Each number is 128 + 24 x the weight over its row's rms, rounded and kept within 0 to 255. Layers, rows and columns count from 0. The size above them is the row's rms in percent of the matrix's.

# layer 3 MLP down (transposed), 1344x512, rms 0.0274, rows 1332-1343, columns 448-511
size [102 101 102  99  97 103 101 101 101 102  99 103]
[[135  88 119 123 138 159  95 149 120 157  81 124 106 156 165 134 156  93 119 127 118 171 129 124 109 129  72 163  96 104 155 107 112 165 163 121 118 131 104 176 107 131  80 169 188 179 116 126  96 135 154 107 147 118 117  94 167  90 157 127  90 128 123 170]
 [145 122  98 119 120 130 166 121 118 148 127 101  79 110 131 124 128 148 167 100 107 137 119 155 120 146 142 150 136 152 128 118  92 125 132 179 130 146 149 124 151 110 142 122  91 124 134 130  92 127  99 112  95 127 195  96 165 130 155 133  81 175 117 145]
 [162 123 115  87 128 165 150 127  92 132 128 160 116 157  99 115 110 156 117 135 103 118 146 152 173  88 148 122 158 122 136 144 103 133 167 179 113 125 151  95 101 171 117  89 149 131 132 195 125 131 139 122 146 147 158 103 114  92 163 156 134 137 135 160]
 [147 141 170 187 129 153 158  76 113 113 110 160 176  85 142 100 132 146 155 123 141 128 154 136 164 130 112 125  89 130 150 140 108 161 108 150  94 160 127 170 117 118 115 130 145 136 120 130 125 124 101 127 151 142 103 130 111 119 113 133 105 123 156 101]
 [139 128 123 135 165 139 167  91 146 114 121 136 119 130 111  90 112 121 118 108 142 153 115 110 113 121 111  82  89 157 133 104 124 146 148 107  94 116  98  86 117 123 146 113 143  80 138  75  92 146 130 130 100 124 101  88 109 116 146 130 124 126 154 150]
 [139 138 159 125 121 159 173 149 129 160 123 189 119 112 124  96 118 161 120 134 139 133 149 109 116  97 125 142 162 110 141 155 146  69 131 155 137 119 110 159  97 108 143 147 150 128 112 119 125 153 145 120  96 188 115  76 101 128 126 140 103 158 119 138]
 [118 101 136 125 145  93 136 116 165 118  96 140 159 141 125 133 167  85 134 123 127 100 122 138 116  80 108 114 138 146 136 153 142 165 126 150 131 105 126 112 143 114 102 119 131 156  95  88 132 115 106 118 130 141 139 134 149 140 143  98 130 116 128 116]
 [109  93 148 147 149 114 138 135 118 143 130 118  93 137 121 144  92  91 146 164 119 143 127 100 142 128 103 123  83  62 129 130 124 179 123 152 142 138 156 119 161 189 137  97 120 117 117 159 129 159 172 173 104 103 133  83 115 154 146 100 113 129 125 127]
 [158 158 168 110 130 105 136 104 162 104 139 115 106 120 131 130 116  82 137 137 156 176 114 140 173 105 108 148 105 150 166 106 156 168 131 124 167 159 102 146 113 124 141 107  94 161 117  76 162 114 149 132 122 104  89 113  70 132 153 110  98  94 126 155]
 [108 152 114 146 107 172  93 123 121 152 142 120 135 148 145 124 138 129 136 111 168 145 139 100 132 128  81 140 160 133 134 106 142 152 120 157 130 165 119 134 136  86 152 117 176 179  68 191  94 124 153 163 144 120 114 128 158 139 157 132 134 143 124 178]
 [161 100 146 103 114 128 175 145 129 146 112 144 118 198  99 116 156 162 135 147 135 107 106 123 103 145 128 131  85 112 149 154 102 141 132 112 137 150 108 119 150 109 134  85 126 141 105 128 156 111 107 141 131 137 131 102 138 126 150 136  73 133 153 132]
 [130 129 142 107 161 129 118 140 107 119 109 121 133  88 103 133 125 111 176 139 152  95 111 115 108 112 124 144  75 128 111 125 144 160 140 119 161  83 114 153 110  90 156 150  92 136 138 222 121 105 143 142 154 133 125 176 103 118 108 112 120  96 121  95]]
# layer 3 MLP gate, 1344x512, rms 0.0506, rows 1333-1343, columns 448-511
size [101 100  95  96 100  98 100  99 103  99 100]
[[153 146 111 106  77 146 144 105 129 118 154 109 123 129 127 118  91 148 106 125 129 126 125 179 132 115 115 140  94 107 110 109  85 124 134 123  85 149 124 112  97 136 155 142 116  89 136 137 129  93 113 142 124 100 121 147 163 118 156 112 103 150 111 119]
 [105  96 153  82 115 132 105 138 139 152 116 131 110 133 135  94 105  86 121 136 120 149 132 130 162 131 111  86 114 177  86 134 135 115 107 157 161 135  94  97 114 160  97 139 156 139 158 128 148 122 130 135 162  87 123 146 106 136 118 113 121 111 109 132]
 [123 133 139 178 185 184 131  90 108 164  82 144 127 122 154 119 119  95 154 100 132  94 130 121 151 114 155 149 138 141 132 106 124 164 128 148 151 119 107 146  92  89  92 112 125 178 117 121 125 127 157 120 143 164 137 127 123 132 127 112 132 149  71 133]
 [128 112 142 130 114  98 166 143 179 129 117  88 170 124 132 155 116 142  71 108 153 102 130 161 112 170 167 178 100 113 116 165 120 105  86 118  94 118 173  99 140 126 136 156 146 127 101 138 127  99  93 133 133 155 127 143 116  95 143  82 133 115 123 157]
 [151 116 107 131 112 144 102 158 129  88 124 160  99 162 123 126 149 117 131 148 101 154 126 148 150 123 119 155 126 166 150 112  79 113  85 104 109  98 123 109 121 133  76 155 158 118 125 113 124 133  78  96 112 169 131 115 116 115 170 177 147 129  95 103]
 [131 100  95 104 100 120 131 164 111 133 116 135 131 159 170  98 120 108  87 112 110 143 160  92 118 118 136 128 163 123  90 126 154 118  93 114 101 138 147 120 100 139 117 105 142 111 131 117 174 114 110 113  97 140 119 128 116 126  86  99 156 129 120 140]
 [123 147 134 132 138  67 152 135 111  75  99  96 112 105 111 156  98 163 192  88 142  98 103 203 113 125 146 173 102 158  96 127  97 157 130 129 141 144 161 139 130 126 109 151 166 119 106 142 127 136 130  78 142 116 119 123 106 139 135 109 148 105 170 161]
 [117 116 127 103  99 160 140 107 131 140 146 109 113 119 138 152 157 169  84  88 110 137 156  97 142 156 102 105 143 110 142 152  88 147 149 132 158 136 151 134  99 161 135 156 154 121 138  96 110 105 142  75 138  85 138 133 161  90 126 132 110 126 126 121]
 [113  99 133 123 124 158 113 132 152 108 135 143 176 138 125 174 123 107 145 119 132 146 112 152 161 143 135 144 128 142  88  87  86 143 131 135 130 112 162 148 131 144 145 124 120 134 139 120 131 120 120  95 156 117  88 103 136 104 164 132 145 134 130 135]
 [149 138  94 124 102 104  99  97 167 145 123 134 123 105 101 110 137 167 104 145 132 138 142 158 171 127 115 127 150 143 100 146 152 193  94 143 101 136 125 114 145 120 137 157  89 129 147 152 111 107  97 120 134 123 106 139 117 116 112 171 120 136 148  76]
 [ 74 119 133 148 129  93 110 149 144 111 144 123 157 160 150 134 108 128 156 115 143 138 145 128 148 130 123 107 129 133 100 122 112 116 111 111 143  95 126 132  70 172 103 133 122 105  80 124 149 105 146  72 164 100 119 150 136 105 109 124 116 123 137 129]]
# layer 3 MLP up, 1344x512, rms 0.0495, rows 1333-1343, columns 448-511
size [101 100  97  97 103 102  97 102 103 101 102]
[[119 117 108  93 125 146 122 133 131 114 149 150 171 118 146  91 106  89 145 169 109 147 131 154 139 109 134 154 103 110  97 173  99 131 141 120 136 174 116 133 156 125 129  87 109 144  94 151 123 103 162 155 152 133 116 133 197 137 153 129 138 130 134 101]
 [114 139 108 131 108 125 106 163 128 148 106 158 110 117 161 117 166  87 151 134 110 128 111 105 110 155 121  91  92 116 126 168 111  87 121 133  94 147 145 126 176 140 122 133 100 165 116 105 172 158 158 108 139  96 143 126 150 125 125 139 169 110 139 157]
 [148 140 120  90 138 116 104 155 112  93 153 133 117 113  76  94 145 139  92  87  86 118 152  94 166  91 138 168 165 116 133 141 129 117  82 133 145 107 135 147 108 132 190 112 126 127 119 120 145 142 151 100 129 106 126 134 125 136 137  99 114 113 129 140]
 [110 114 145 113 145 144 144 147 123  96 151 137 138  83 114 101 125 121 100 127  95 117 166  75 173 162  76 153  93 103 112 148 172 112  97  93 121 143 110 132  91 132 165 110 115 121 107 107 120 117 118 157 142 141 127  91  93 102 126 141 160 113 125  95]
 [135 151 136 125  95  81 107 174  89 159 104 123 105 148 121 152 130 128 182  98 160 152 124 114 106 145 171 167 116  91 156 135  78 106 117 144 141 147 112 135 134 101 145 130 147  92  88 150 104 154 131 170 142 141 138 121  99 142 145  70  84 151 103 163]
 [160 121 165  95  98 104  98 148 114 156 135 149 149 153 159 102 160 143 121 103 157 101 149 115 175  95 128 156 132 147 153 117 108 149 145 124 135 139  87 110 106 113 138 126  84 101 135 111 149 142 141 107 130  92 142 141 149 129 115 104 111 182 120 126]
 [ 91 128 130 165 139 129 123 130  92 136 127 156  86 122 153 155 164 161 134  84  97 121  91 125 141 149 181 137 140 135 113 135 142  84 138 147  77 157 132 110 158 155 125 151 164 126 147 141 119 135  98 116 128 121 128 163 130 134 143 131 149 109 116 120]
 [142 156 104 117 125 132 158  97 154 133 124 146 112 124 119 118 120 134 125 168 104 144 147 129 146 164 158 161 138 157 166 112 136 173 121 133 120 170 114 120 139 178 143 119 134  92 149 108 173 127 166  97 106 128 157 111 149 109 140 158 123 124 176 169]
 [133 150 148 139 141 163  64 118 111 154 147 139 149 120 101 114 132 121 154  87 157 113 144 120 125 153 127 111 106 119 132 116 164 118 143  95 173 125 126 124 172 100 131 153 158 142 110 165 138 112 134 130 129 171 137 164 113 139 108 124 115 141 109 188]
 [117 117 112 142  98 130 114 164 123 131  70 149 150 124 118 136 137 139 153 107 102  83 169 152 157 165 115  92 135 108 134 117 124 135 124 109 142 153 169 103 109 136 162 156 104 126 111 106 159 129 135 114 112 110 119 173 139 127 134 141 168 169 167 127]
 [164 126  82 179 168 135 127  91 113  72 139 148 103 123 113 139 148  94 163 113 130  85  90  78 118 112 127 116 138  95 115 129 140  94 117 121 125 126 105 139 137 154 124 165 150 147 118 157  99 138  94 141 156 141 149  87 142 153 147 128 119 146 150  91]]